{
  "n_layer": 13,
  "d_mlp": 256,
  "qk_norm": false,
  "optimizer": "adamw",
  "lr_head": 0.0086,
  "warmup_steps": 220,
  "dataset": "wikipedia_en"
}
Each number is 500 + 25 x the weight over its row's rms, rounded and kept within 0 to 999. Layers, rows and columns count from 0. Numbers have three digits each. The size before them is the row's rms in percent of the matrix's.

# layer 4 MLP up, 256x64, rms 0.177, rows 83-189, columns 0-63
111:502494556504530494515512473456519530498516498489481519517499504508508505516487476500497512505529493428526514480475467516447545489495520487489487476448504504543508490457533497471444465510511495
111:533514521494477507513496524514478471509493504513479520519469518461556544501491475565525516472529513492515505507450475487463523466490508496512542547480507502498501509434501505467500479475498517
103:533505457473488549514499513486481482507494511477496505538516485446473493506543484492509504511484528510500490544487535493508426487542459530548544529512491515479505485509492485480460499520493511
115:488458507467480500503525489479521445484502520494472515533486539492534537502497500503547483508506518476503467525499531500474489484538494541525527472496525533522540467438481467527480483476500496
047:499485487482502540518540474495513481461455446484477479521495503483487552540510463492522532519506499467507488459476473518476495496499498470563508484517510540505521463477463502501465500482481508
099:546462479479464489502501455470510501497537555483483488505522548508463514500472493535541529483504519461507512511501486506476506459474477491525507467514509517516503489446452478464507507531497511
110:548471531475519510501579496495498497500531478450483519492492481490488496556507513536500495480487545470494495479492493529459483508561463513498509504505507493533487478471471479466511515521488488
058:519490505483495535529546498486475484478487466473443494493531520500512568530526481495504511496521498451486498512480488508461490510528472498547523495497490543539512460498461514472481528495494468
132:516492502506500487495496520470482471495465490483508482556469523518546492548512425510542528487505479496535481512468486527453511511528457486510509551486479533518480518498478484478501508505506479
099:503508481486522489503537503506523502490523461507497490551511444526549493546508498508544507517498533509539512494485487503485488550490446480500524487442471489492483497493493449485491537472521517
106:510474547500493471501560497491489528471489489517475463527471512528510516499496495527520567546517464509457524521503499449512514507531503501511489498436494502528511497492500452486497534500494509
110:491488470534517500503556494478471510498485511488514494523537483476508520495542447459563508488485521496484533497504494501503477520504462499505527505506508508502510497535535532453449539465514458
104:493507500539549479514502427446471506507498510491489528509464458492496501504486485505503553523513499486516507465487487501474501495515490545538491495472506537466516486478523521531512494544522454
113:520515513489485510492512520471516528499497502520481543503498514480496497502522463464522539539501492490506439520523493509462482490500448520522528494551524499517488535450446499465495509506534452
101:508502517504515490483550517473508506473490497504447569520489468527510520503495507496505490554522492507506507524500533487446534472525492465503471485509498532531511527460499446525490509477500457
062:525477504493521537567505467494505512486471500466483516542530509480505565515497442503505503541535477467517493507500481521480510490515485505534525506504488527523481485476494453483453536491497493
112:532522512462517496536527487526497490509494503470510516523520493471502526508528512549490469521505514505480464489497513531459501505483458519516486489472514517491465532416481447507483539465500510
109:552474471532513537504520487503489466514466512531492517508494517475567517499540479454512533525530472493482492485456480506450527510477510492489502503495504522515462497452466516513466483497508513
064:534495491459493503535532480494482480489468485485454466537501490466511525506531485500520514543535474438504495485511509548463502496530479448534502518498492535504525503470470492489485530472517502
090:521553530514516495488533473477501455520463512463461496552480508470532482545538507451519530502521506516494494491493466480458513503519493471492508461493492528531464456514497503511487509510482493
045:516484500468530535547541467499492473477497509487454506519517485509507544481546452502512524509509482463481488512469521562459496481513506466534509490501497520485522487479479469473464526481478506
099:478476542491496510531520469501498464472495467490511484492504521475505565481496494501526525490456510500483454480524484525529525494476481500526497531502566532533491501493515510550471510476547481
105:484507520464486476496523502524507444429510508511478538505517519511551515492465497460526504541502468495511479492476512529508500544501550464524492504492493523496480500475468533474509502459524513
101:533511479500473470517524520469535469507504508506503482527480460493523510506498485487490503500492507488482493495474507528430505558555465532479566491515497544511502499491469518537494470534497484
117:495455452502494498488550496516490491455497531509478493535562488534484501525481476516488554513500461494477480481519498516513474500503534498500486510508555527530530518482535476492482507484472456
099:476521523478537508535491472450474500501492443469486515502519479498508510485550483509524491499534497473476510522468481541517514498477476525497563545462530525508479478494518528519480497462482501
099:514518501498525504484531488516503502475485495497508482506526446525495522497500481478534494549498490521479504511453511471505436518553495461562461494489479488450527484486512517498487534538525508
122:501502508467540520491582494451498464443478463486516480507491482474491548511550501503522488524484511487496525529469533538493498521516489485488503511518474519518497472508505485530458526494510490
111:506505466456497467508551496478502493493489514505481495505493518530517529507465470467474511552503495506443527554520554478511471459527528546531489503492510495525471476499505490487464509480493494
103:543513485495511520504493515512499492441490498499467529547498485459541541550528510522481524500511514517482475497521526507460463472522520449488536458534493488519528489504490468463487482502501485
104:513484491498460525493517544519518433498472536468501507530480527519518547489538472517491474532518516493498497461502513478453524479496514519539486541522534520487485529486458493511495521475523482
107:507504511504504509523524505483504511436481535500492483483514512443485523538506504539497518509520464474440449508504527483468548495528472491503480540485487484530531513483466520515477520488537486
057:520501523472496523548537482472468480449488460494442518525519502493504523521520454476516516503519492493480486460472521497473483503498508481537524510522476550531509489502471499493457548516516511
095:477500510474446481511524499481516472447488481450482535508526504444512515504519483502504529500566512525500443504529487505488488492512522479487484501517556497489539491513518499526478514481460491
054:539493512505498516524527486488503469491472467478470495515506467495519519533508452499539507527531477488495466491488515542476482501545522500578508485509483528507507495472469515490432538501509499
096:525507489525441484503498487502445476460516478510466508506498533493506491482510491459532493520533520478518499513502516512495495502500521504500496544497534582522513506485466492511427498506535476
109:542500478500487483503534497484516504496500516470496529521483490517530508533480483502518488528570503481552483532450531502466513507496463491491486480449551487485481509500483473451501505496545525
060:517494513500516506565564507484507460479474466479469478500513491487528542510553461494511525513527505450498493510487503534476498471522489519530513515496480535519537497493496477479460532488473494
099:492499509468479459512505515478464492496503481520489523499544503534506510480483434545493508513515502519514470478528500528501484487480529475570468489513520571505501529491496500501513544491469471
128:501509533526503473505533489490518503451448484502459506505495504490528516524475469518522505576494482480470509499502480502495516516508498485495473503513533549479529511510494472543433510479475461
143:503484486526496462525500476519534515477506496486476557509476448453478556481502471476489534557508499489458486513554494506526479503493503485504531498505509534476520489497470498512469492497467532
099:488515481522475488513523440506518498503513480491477498537523554514451489477539495478541537480480544516506501486489467528488500504534534488514503454498506518519497501463501505453485507445468519
103:489522530475488515503499528534511513452508468543485535499471471475497524550481456488520531480522451489531519513487508505465540458500486474516497474473500526536483506486484511465462506494533522
071:525488507465497533551509471483492491449475489484451499521488496492512534534515439518514511522494494457490472503475511500453496484509491478534491509511490543509532513480494508508435523476531485
096:505453477541449494504554463460521529497492520491497445523515457512475496504489464475528568508539473511480515468518519491520512498486518488492530526496500513500479525501503494529493502477475489
108:515486491494529523508510501496493488497509507477500524509495464470511517549488431494480533549515528471509462479546525517508470506540464476522547489464515510491504485522482488465509506435500490
122:505492521502521532524549511493479473436503502488495488518466523537523511487483460525473546465487458499493513518451496498504534475509507491545507493466512503523538508513460499515502541453496484
099:512485501494568500497527490516482496495486536465477485491461471513481517468523492513466527505507528445546514488461495525441531518540472526528501484468511524529477476487518483468490503489501510
107:524496434484530489487553496520511509523499495480487487516493520467538501493524495509526522519472510467502480504482525494495517523510484504478544508437485572533492503478500492525450487513509459
098:494471476526492511497499535518501449525469473438495522548506513497545523521510499465538482497515506488494476513489486547514484512524469480486537521479493522556542514467483500487488460503478512
085:501539510499493527572529501468517516489492496455477492496488497434478509466495491513490499512534527527497475476530466505466492470493483512537486514541508521517548482502503470523490501448478516
103:506512545464526527520526465519525497502508470497507514485533516461521487515459469457523481506555536484497504495443510518525539492506480498495542504490500525480500501471512485507461489450480541
103:505491485444490504511501493512474501516482471489460517558488528479482500537480499537457532504518488435510515519508466514459518481539510541480499504508490505497486523486493465463467496532546501
096:471534513480512516527539521504513485448484470524487537484502455504487520532476492536461477502534507515527463509466495552455482455521502492514504537485494534492480513489509464493488536531497487
093:532518466493515511525514512514523525510457498527473527511457488491455512514470505487513500530532494520466498535516495522511469499476481499519535457492511528545546453483460535525480491472479467
119:549512504509534504491509469519486473493488491502488543558545509510488505500486495526462488526513524452486477492487490535472507518496539459489506522480517542496495514456510460496439489503543491
104:547531539457488541541497519508519519487508524471502502498476534502501545532491494513446490468540475442471472479485533518502479487503463478483482514504486490518495519482460479513461506518504489
119:517513518451503508482500485513498496510489532508497467534503525499544554516525489471503521519488521502503494482499532502449474493493472473510514516523495488454478494455472486502422504496558534
049:525491494488509511542516473496520456487470493480436486536542507479496537527548474483504498527556495480485477484518519516483493476510494480561502502501503552536514492461496477473483516489498501
077:486497535490460478576495522518519442455505499495482489475511510492534528510504502509527493486520514474480487483494512516452489501502508529542516499489503545474495457510485494462453503500534457
106:491511487514460458508539483495452511465498517492494474503491501502555498511501476488514547544494498510489525508545536481514482501546517537494479479478486509514483519458510505533448483509544460
065:535485502485501523546519445492486454456503476486458482499508519491505538529514469538524508540510482448476496497490489548500491480515504495533522529524512536543517470475507492462477510484490494
099:559501537472538554515514519516469535467529466455489488514517511495542501524510487469494494472488493522513517502502472490446494449502499474516503481466509510505474538517487461475472523506502493
054:501470505503524548563530491504489483466508472496482503527498486491515539533523470495501508522503500469502493492469506569459491508527515486534489511492508535521500494487470485491434553474512490
091:504502554518498505528537477527554504485466490546458545493463523512498478482515471483500500485491473520465524487495473495512524515516506448508501524511517576525505489472465483502503488490484513
098:535494525522543502500501469487507529499508472472487504511496477487502552531486459462545523524528482439488471469510481516527521456490482497520522487486532501474525474529512504509495479499471443
102:491533459509524511476526505498495504507482487511474507543465528494500488498482485493493518507547471490533511538471530534499493521536500491524546538508489553478478468495430481497456477478500472
062:514499500478494550549510480497505474475492479489474493530490509492519561534525460513520516514506496484469490528481513535462508498524500491534510485503492559530492473427485504508450505511487480
103:528513465486472488554519474466505501514507488491511511516521479499504528505502479499502510498492501456502468454513534506523405524531497523465523534531468538515499525479462513490475507498494486
105:506478527493512499494497452479476511494515498455482526510516519505526534510554491510521518500512519489524471527442483500461511465492489515482543545474499516509506510454450456509474492483545524
097:522469469493478493509506449527498492488510465499499516492498491508476489521524498499527551519469525506465464479547542515494486484508500489528565540524496494517487479499517514451464513459499451
120:531474484535464535510518469478500502487501534461489503510484507504495529503478477538510506505512501435451492462534486482489475521484561518488516543457495538528493528518494503514510542501525496
106:518500474493554491503510504543474481443490522471496534544504486507570514499519499502506482477506496519528472486497482506443500501529526464512489477487535507515518436475523503506497479513467490
120:495494542468492556491524503545495476492485482475426549528503478491492496509494495509523521471554496506488513513497531497472507525562502480529491489520485503488512492509473494465454495466524483
146:553502491505528482500528478506506503495496508515503516528551468501494478565503432495510534516504510485488473471502542491467486512543504473504509513471497507494466531484463511459477550473517500
110:531481478516528555491515493486520501499514498501502500568509480502493535487492492552489499540514483510498450508514525487476504537533494441509453498534524505503495465444474484502495510470524508
106:545507502475499514509503481532484511477466504503466501523510493514534498511507500487489574478486550491529522500438471520504505457486492496498491490470537543568503495469514502486474472523519497
081:514470514525507537497544483512499529499531444448475511497454495511477515487519494534543491546492495481446488528481485503523505519497503452481511486464522486494543491470500485486491514513466537
119:513488501494523459499537445537484473505485506490516457520501487508566536515521503513476524488486481490508512517470506474502531500560492506559494529484499515536539480518497484503443512486508500
111:517489522487488518498507459463514485495465511542483459501523466502467515510497504511465558502501470517520460488519515515475480483489477486521514481533504570539474474510462476456508534494491480
097:541463508464475467501506509480498512523493497469459456497490452560506504521480494544515533506508473496490465498474506531519499497528542448524524508498523493503499460485503469506510546532521513
086:531530536510500482490518479485477509507505471490525468501539497476501480576506481455503521512482538484481525541452476535504499519505482518472494514477529551490498474493540455480471514488499505
112:493468482521489520517503474541503517473510450456488539554505484516488518539471454509528547545498470513487516492449522504508464511519507470512503495469529480503524529514484508455490510497480504
113:492453492483474444499562503498493523469461501490483476515478479519493518510486482474500526533517478489487530521502517492533520519520554513550527497444495518508488478507471513498460500463504533
092:540510499460498526550536533525497432495461496488504523517528538459530510463481490493491471493511514466508516469502534504476528500534498483515507508484550503479523491513497503503473507480558499
059:513498509471485517528524461510526451428485478478470526518471509497511530502512446523535519517535491465487497481501477515469511497516530450537514509524505523527510483472506465488486521510508537
055:509498510468492529547532500460486438475468479480452489494498513489501520526521470473520507515542479465464472468502491536491491467502488494520514506508486533507520461466471480491451530501524484
090:496514524464516519508502467450484540505494477443482484526468515440549493517533492498524485554526529504481500482481511543519492521533486518495513472525550493503487485461506499493507507488494473
049:544504479476503489558507482477492461458488487485470492528506519476490521499506436477522509529561495482496443506500497503467496496524516512520507480501477532493504456458461477492474515482481507
060:516472498497478538586541504488484492463492503480469488508516489490510562534533438518494501516521492478484501499478512515484497505515505478531508501498508546545513466492496513484463525466500495
097:494493523464469468509501527509498468483480475480467450519562485511522501542509491490543481500485540529445505494508549541494485504513480515541517491502481489530456503488493484497491520460484525
129:503482486503524484552505502461485483451490465463485450501532488464542501498510511501526518543535508509445502502513512472522452495538513482540499477491488519510541503486520471487488527471477496
110:489494442512474537502521520511526519470475522489514443539508508554470530471505471498472529537509487510491494492484498473525545511476498505533513491489521536508508446499480511492526544483523474
126:499507514477474525535495477507520502504527534447495448500514476497523530559477515502498523532525526469498522483484502461497475497542488489519496472472532486499532515434496467472470503519525503
118:512514509488503549519488481532461496477492502468481470535526501483493531495528484499544489479485498501437468524545547508495452483515465496543492487555490490483502521476485528494508507470468511
054:521498514468487497565562479498503478468465485494474494518503481477484547535527448531530507517519511491506458486482496540493496506519496508544484482503488516499516465466486484493438515493493499
052:529498509487505514558525501523508470468464480470460487537509505475516537550496462477522514515554466472506470522482527509491481491532482490557517476483519534526496485478489508491472519505500481
102:538509518519475508502499452525444487520495480523512470510526549504501521495498492483522501520536482501493462428482527529507450517543496488501513501521550526514494476506476485515509485463478476
121:494483510488508539520489517512538513474476422533488541521490456482504520477542494486504498474481478509482511509508459548494511540515479512530534517520508525504529452502478496491448497483514503
101:525461484486470497502544472476533509461506484469498506511519536461487525520488486549557471493506499515496450497488498488452481496508517530560508491483512513505538504467487487503512474452485506
096:519509534511502507496504499532499450512519451457451501525520525473532509517447511528506487475500516519496499521515510533476481456491471496510527457494505499505539439459484502458517522493514496
117:511516518504540507525532462487493484500508472499515481507453526497526523505529476525519514494517487444512518518455493480503488543484478498473509505467473577508541496514485503466463518486458528
107:553454484501535525502501463454507533515533496502509513500518444510452538476517491490501488521521464474509481503487496528494486499511478466495459522493505544499500469472529542493481543493471484
107:547505469527457531510497511471522493479466488530510520515460543513550523533518474495502532486550487509504498463464502468499534543495455490506502493498507511464494510471451509505486519491531496
128:500530481499460490497517523506488469482512437480505494508497519481502514533522464479547521483485488470500497519517506507489497487536473491549530488459518505505570473463497540502479513465527543
098:496524538463478508514540498506488480440502495504482470525521539457555546524487515504534501486519474489450502529490519483483476492502489466540492492470503503520495497501481504541473535462473513
111:570495496477525573556494469516529486499473494469486471499529534506481517535501492522499523498478523487464490479472526550508481501493489519491520510496493484522467486461491480471500505508540505
# layer 4 MLP down (transposed), 256x64, rms 0.158, rows 83-189, columns 0-63
113:512509538514477494541488480502481533465536460513510468443490525486497461505503526500488497516490473511510498522502437539502469524513459454525469522482499498531496493528504527521543515506511460
115:529479541527510501461505520530462503484539524529472501502504507525530461497489534475484530483500497482531502471517511473480492459508538520529505519461459498529466514479480470512494506535437523
098:493510470472481500479437514474480497528494558521514516510502503493499479486517515554491491493465510535488484506517506494561474521510475530512482501484474485485482543562508495503504494493440534
129:493469527478489514494531522550521471494493503477514501454516526516487479476455519546462544487512517500496494483498493515522515497505506492500478463478456523470506496536498540534472526521473434
040:466492467519514501518472487512477497504535524523542516520471499493496531445478488472493571542476502511501497474518435517439515505510495466494484495516521524518523500503498492503497537507500543
108:533497483516509470509471514502488547471546552496523502499475491493473509457496546440443482509489532546506480533498519501501498478497491478507486481513495503484545470507518532512466533499521480
107:479487472494491487501460508463488493499559503495500515533525475538467491491495511526502469499446526523539513454527511505538483524456494550454477501490503539531500475514505475519525491485477522
054:485539479489508536530529458519497504491524496512486528508477479569501496486496510470490496518465540511564478535507535509555505492467494486526502513480495494504437496494461523488524489492487488
118:532507443509507508518492513489505508485471506524549484513490472482493494501503497483509504491545560547509461509468495483505503494487542441527483513503478503523480505494495551494531501517434464
097:462510486504511466524524476513512520525577517493517519500561469502488450500484503501487515493486496463489514468534540491520503515465475529485478504493468472470472552492512489487533484480525504
108:482512474485533502531479525489490526496553534498511500485548448513475501479497541484495478490553511490522460481480456496470501484508517536502491496577496520481514501532480470480497487528502497
119:511495540544456500496493505492503560489536505510531514496450533514475489470463494505440534468508564535523508502475522493469525472472502520484480476487475515492488531479491490504511512516502496
112:543502480481495517492445535512501519511511508491445523481504504495498474494500540488477498484459491490491532520531513501496520484521504494478531486513487518567501518514468567440487504473464479
113:487494507505448513473492474527500517486532534468493534495496479454536456490490529486493562462481490521487544473504511468506495487485496487532486495539536459513519485482525524469519504508481544
094:470521478466431510480475500512491470495499488490469502558537535536497455516512487526521488480508494514550495498511494547490500474473536477491503524506500501529493513515494481514497457546457517
048:512503443543496461510490533508475474521497485516513512483509515501508498514458562510441507492450449506507486499540512481494556463509526512501480506525500467513485504480498542477528499499488505
109:489537516482528500505450483444518490557456500512496524500476473463500512477469504527493502505456520481517522501548500499525495464478490514501479490513522514546494568475529493494504506515464499
112:542526502511517505488539508483478571536450485553459495530494527487459492484516512515520497473451491493511521466463512507480518441530479501483522496520497516494507537482512504499508486485504501
060:539484491539519448531509514505516485464506502512479482501458513451510447473488520482479518524477435497524516513520495516511518506503506471522506520464477497489527517557521496464539532507494488
091:519518467491489487504521471509525497532414516543516518513501547504502452479539518523481496493499492491510510495513501486493483421486549484503511517475528476485495538484501499521501475513479528
028:501507511501499458523463487467526503470498495499508479456492517506496481491486549545505458496472510526549506537518507449503524492522504493500510514490504473478474525552493448462540525520532475
103:484544471481497475515533491482493505449519495501541506529525513443495522519501532457492484493493525532526526541472482497510498498465444538496460462498490484511523497518516503498489480559508505
101:492493536526546468471508452506505502493482500528534490503519535471542522501476481524481510518433485456491488487529529474500470487500517521526526534524502474494495493509507496466549499519447506
105:492467518552532457516511544506513494516481528534514487511458496472502485535475527552448549497525501462509518501469468505494493494530496475486490491516468511478495471490479537458499511490524480
108:525477481516547438486492537524519545518499502483527483483470485515477510527495500481538524510474521539477525482507477544478497475513486526463466520486515510517479522476477527507490433497491480
104:513539502506472493526507506473487498487512426477515486482548499493500483483516559547488484481531466551521521485492496497477509516457474518519448511492486486514529486530490523530514478492475526
101:497525509541471471524521491492494489520518477479550459443493520529470481458482539476458509495474502522498482527486512523490536468506484510503490514522443517547483497535498490515482533526498478
124:491505517534507451477472477499493458486479511521552497488458544520556539517476501476512524496493493476524474477514486496467476503484443520490493507501495501516507459470545522535528514520492523
109:491497495466458504489516507500547493494478538470504492510511528516518484529484525492434492499458489515522497538465474504481501483503491517435460501479502493517483529535518511492549460495514550
102:521536476503474464501482488493528521491458474513534541469472527471514484498479530538440506513513496536515469537517509463498488476471487490518496513505520503527487471537547444488522498514486513
109:453521521504488517511470537494507501547518530481504496511502537499542446478519487488480474481481475554510559477496513472466528454446504536496499487499501476517490507503496491527514485460487496
109:527516543510540479489482509474533528462504485489544536465512492511498518466478474487513494487453520515504513496491468503517469480466467538520584475493498509498447501501489494518488514516486514
037:522481544503509503510535430495499505530490463495492469480495535517500496479459516470506530483510527516467527541484499518540477512514480476468458477499503462475501489556484481523491527486536492
103:496549511458501511453492527492507537506503518499515523502487479499477476577456539510486456474485492504512518499517504493513536511495510506493488499465451514478454512479498537523556491473513499
029:445522498485487508463500481464511532499534499513507482491519531510516499469478489551456493454487509487538533495537462490548472507477524540479525516482473489508478532485499536534502520480516523
089:511474448495496490503473478496479531520495487518525492463570506533497488488467517514506522567486487537462475515522491499474483478497488513496470512486520479488488448459526508503541492498539523
105:478485505484471488497539525474507478540550507482475527503527512524534432467494509501475493508479517532459521451480525491517484547462525523523501516520497479484467504510510524494525524462494482
041:519541538516512506507495472507517506507537513518466528511492492520477528514462503496501497516464481455528492510536519524527465469484467489521482514505499441470509480526496507463513510530474422
109:499484551445489492517524490497492500509492516491546486499506518462498501493502541570495479486501470493483502515510465550487527489478507551462527485519475545491489512491440510521514500468494480
133:465491490512470480522430551497508556467513508487521483499499489542523454510529486518494506478479487495476516488483502491520486552505538527515509488530485509477480490501482494491560455491474488
140:515514471488520495496509504515486510510501478520509498474550564515500459527490500500531477517520554505534450512507496482497505454462459505501483535518544487462503532499455481468508474466492490
105:476536500465497464489466513468496502495514523497529487483492498479493485536491569512500527501440498473540509505488468525497504482477523536499501505511431522519501556509540466476520498499494500
113:497496520508506532481526490467462498505511479532508458503468509523519485488473477496463488489492479483474530511560541510532530490510480502493465486470440519516504477552525493494461532525496544
056:516538497496472486504476479488505543560455451518508511492484512480489470476501533522500501505483502525530485527493464492509514498446539508512466476456489505496502497512519485513568447515489495
108:526521502493489524447550498489526455475434456502495493512540521518495484497518462509487521495530478498489506495543480489499499456526485477491504507530460506503525528481460515541495487524495541
095:471475491505478480484522514504513480517446541473523525469507494467497474490495518508532553475506475530555531465509493508522521522448571481496514511504481484522502518476508526511466512511518516
129:497542484505504547508507504482522497474499483464507456478456488539552491532477453530487449474530512493514535465482521500478542508494470508483521541503454491514524499464525497504499511512490489
103:486493509533547496531462503505475505511478471518546486492518439493486556455476501517506504497505507513513498512508529502521445514480515459478505498493466496508544501477457529472488484530548492
124:476481532503515494494523558455520438497509538496523479514527485552538476526505470547516454496524514515500497512489471500492515472506486480508501463497517499459495510506474477515532453520485485
096:519522478521492471484391487527518525510484495500519481503523513499494497482456454482488467497488481503525513519545493488523507492485533486510501507489434510514504494513499515540535534495509506
090:464509499532497527502484519521516515512463516501489510471480500503523455525468537519463473504486490504514522459509519510509546511468515492556443503477488476509496546474519448516513491541465497
104:523541493501473461481470463485469519559535554485532519430521516481492498477498502509504506498470457530527497522500481498499475513481492515518508511506465507475510541491524529485502460510467508
104:452563511509479509476499513483498538515503516523487479482524511498472494501504546498473505528477515478532522476485444540520478495510532495520531503442438507503488506516489465484538504513477492
100:527499507523541491497515482467481515566560483476467450481498472492516502500499521526504483522488488520488498442507472520555506493515533523481496472469502518480488530512547509511481515468477501
102:524485506513503477514432503491511521452479524535515494478508502447509493527486521512511497493466480511494527490488576489510494518464482478492484523490473523494519492523525548530471510456528468
122:524497517522485464522497444495481522523525532547508491558556494484483527508507524503484492469463513525507494517504494505503487517449505527464465526455478473503473513478501486487486509464544513
104:553489508523509471498491539478512518476510508472588530491476524479508494518471471514472497505539476479514501493505537493576475491485478502475483491499490525506484524524507511495530489475463485
123:508508498458565503490482523493487482534531445540489503513511535559500495488544519485462505452472509480507473505520500519500458497474509475495488509532511499548481513523470520487500502504459498
045:514531502501534491501497531501434498552500500500488466490484524551519533539504483471536449507531529497486513485482486489551478502475502467533519481513509525465462523483471485489515467497495505
078:480473526484489483515474521460482498508458494485482507512506554462544480539494502526487484490509517529492494467544517555540486484487507471476464500537501494498527497545529466480469483521534487
106:516553495510482502495510483490508477510481517507512510534516520493509528533483463478411533454469520463491474489513511554479512456465512520508515505498493485469522524505481522514500461521495516
052:479532519513483503461463448478518567556521511523465504524506502518512502494510503496474477470478463515537493518573537498516502488481503497501500474529492495501482505512476505468481494549496496
099:523474470507468502489466515499526491503526567505485514466497473502493458460432548491538507497479500525511483497495492526485499483507485524550488517494531521510472523529485554512502493471473507
042:510544477522536510510502535494508490485504521517496513516551481489477484471459470474526494504455496525541508501485517521569507476464504494514497500497497479461492527516439527450502466513492518
098:496527470467459502463451531510517505472501476535530527467538497526537460481505532519500518470442501509519479488493529482499462525510495528513469485489479496522487539495529461514484532499476510
093:520482489514496492457488512453506503510538493498522539452480483500443490487486526506473487513498506529528551499477512461487487530489526499511533472483512473512471497461508541514467556476537496
104:495488500471529500478483504521476504494489550537528457485490458489513489536443467570486483511534517513480489524484507497507478530494505496464508509524488444509522522515478472548528510509481499
044:477488495480490491460505502521528527489522477494546483462504511533475501483462494482510512520529493524487545500497490535470533497555542508517465496517497491498426489549524499519458508505524518
110:473509511529519524489494474506517494471487509532499514542492512478527483497484511537516475488515544501451493480508519494552511481502492544473459482531425511461489489466513462524500545494506508
107:472521493496487497516510523440522535482509538526530554484495533494487509500527474475501503468565519508496491501500515510471514462505523484477455477475508498493455494485530516467535532505481456
096:485526499499526498481520542491476499501483536503499473540539497513536464502500487510492504504517476478505518506457506538521476494512469514507434465521469446473531466497549507493554490475490517
121:469518555520502491480498531525480515536552490503516505511527485499480466493518540514477509453549503467510488521539503497522560499473460471525466496489524465507490463495487495465476485498501494
113:500529498528491538456451490490482503509556547492508502482489487587531515461510517509504461511461480492506471485510461485480500517480493490494508513479493496471542490488534500524519519531492485
117:479520516520516573489485505536470515525500490499506485480508522522472504479499489466504503458521515543474533481517506475494497520504510476505487496494547485553431456510511445494517479502501512
120:478526517490531513467511478478546490488466492450513505529512468480521502487499464527501534512490492491477528517518519490537464485509533518507487519486466493443481515494569507547517512480475532
114:471535486515527542522449504523485508489539491510550468516453511526458502496505472484490500463491484518461516537533509478505499522489485513491516494526496469545527515500499453479512527469522459
108:495528470495500459488499469478503524510562495498512527500504524509482480466499581479529496489420516479514538483539501521502538506494508525501500519531484500488492513487497477477480507490464472
085:454469475522521500502511495482511520535568510516509489465517475473513472543476538508463467495483508513518531515521506503500494512499535540430478511535472468475493517486516514493497478465491512
120:485476492480489559554474487517484496503544496529519493465521509470493518465502565483521494511542481528486478486526463499464472490528528534508519483518474508516505497462472512511501516474470468
111:510481485488491437519471468514529495493483498538531486471523491497485449481485521522480529534532467518500487471517521482524490522531535518496458498479495476532528512521553476465511514481534469
097:490464496524453442513514543485457500500528525495509482471473494501489509485494491542500501477484490491535521518516518530520473505487514521442481483522494530493506453497473502542523512570494484
089:500499447510492483484452512506514548491495488517556540455488496509468481490540483495462483508468495513511499477495516520509495469505518525555462533530524495494469515509479449525539523508493492
112:534517526503545510486486520502482454465519464520499489489524504515521517490513493479478522522443505522544505470474501527506477478519465550530458500493504476473516453540488501552496510494526489
130:485510509469494467445484488487472460566457522512491539500503511499521450533489515514511492498549512467511499530499508506491491469481476520492475538508474508525517489515482550472486484544527506
099:504469493542469505505520530459535494501517476512505511464507533483491466432482523496494488506492519501500512476516534500570504519492500509512483533468495463464493536575505486501517488488506491
052:494482513472531459506464453511494477495493519506549466553508487484522491534520475514488510490543498470506456505528506478542572484490523509529499513488493474515496478498512506488528523532517459
041:506469498533467493496491478493528543536484523489554472511496527527507500490483500516479499482498470500482557508498501525479459479525484522435475478540475532496489494542516505535458483495464496
093:483505506541458457452511504453455517528509506489532496504480520498532454483506569475493479526469493512482500492460497504545489523506480515500496494517554500508488475517526512503548498514494511
043:534527511455517445503504504468493533521549466497503520509548456526486486466463505445484522486522516527485497493496460477492476529514500534509515512480494547499486532526504494532476485480492490
054:453491505541505460477447515542518510524515537489503530482478530531481484512491514526480422509480469527520499499496488486505490515502515539500488501476447492494504504466524510486518464513482457
093:482550472475494476516490503483498485504506455542480476488500485489461452496517527488561501476500522499504525486520467532498522532474466486549510524475454511506476517544510527512509546494480507
093:519472497520517484487456482529509538521494541565493516509509494477487479490542512509465507533509506462537521522469522532478505501444512497481513457500468468493482500506503486501547523464493464
123:506517511440508526529479488502509467513498513466521485496487505549500477516506484484535491475506508472476510476494478513490541470465494558455512522502504512449494497529522538572471500504493511
117:489487483521455523500425516491441510538482541493534482508520486528496491510444433529499538500485508517494502483515499481513478529491515516501489496522518494515494496486546489499495484549508484
122:490532525506505422487438512478465497530507503509498499526502524519516475506476452506496511517498485508524534518443449550495482479498487476491503524461487517510487503507513519513556502514503498
045:491441497494527485478486511497471485518511512469561485533473513464491545543482496525518525545497498497511503521485483464493516488493471508465510527494499496488466488481473464477549475503539547
051:505504532479552511513509457502500533502506488465495572507485524474476532536499489512507486487462510535479532509468479484508476531478490545491459453521520501480489495502496467520494542467483522
105:515512514493520489491477495503448492533558505550514525463463505493499490500471557499508490483482501525532498461507482447532520503532503473481469505506492496518483456530480539513515507455475521
124:500490519488499478470443500525487478513506517521505523493438484527504515539500500504507472515526475477516478494537449466497432471523489501493491523482546497499476524494537490539545515501496531
096:496466478483479514498510484540542484493530473512495524518505492501503475502465486456498525521498473479482537516469495499482524506520557519489520470495505505488543502520535487510426533520465444
095:520480511535490478481477468465515548523511478508463502468448519483539531495490510538457527493493488527519520504501493519551498518480459513506527467492511478478530459538518512447502494519507501
126:487509524537552470521465511461468467541488493485511534471496506486476527476500526525530476503497475479525455501504518460488518506497476537521458479506493460444521500522516528512505520483529516
106:513494465487491525494502470468545509498553513493510474496486546493481480513501533489520473525499501506459534566526511486499525491496476471484526485546525503500470481492524470505475451547489536
120:507531457506512525493505486497459535511524477549481494498508450495452517528526540495517505477507439440503556480501456485511520492503456507472504496499491502517495488506519500515539494475517494
147:456507525478543505495522530484492525521486482510510520518495499508513489488527462471449486492509479478520506534508478522475477534460541469441482457536506517489500511501528487550472515527494539
093:513511488490502450499473497483546504499505516554474526468498474524530502490477553519535461491469506485499503530487507538517484532542460514534530478503503488472496500511474538496502452471519466
106:496522514524435501505453509532504534501487506484489498470473510535480480518482506525524500490484516494488475482452503465540460478500480493515537510508494437505489556499537497545485507513533521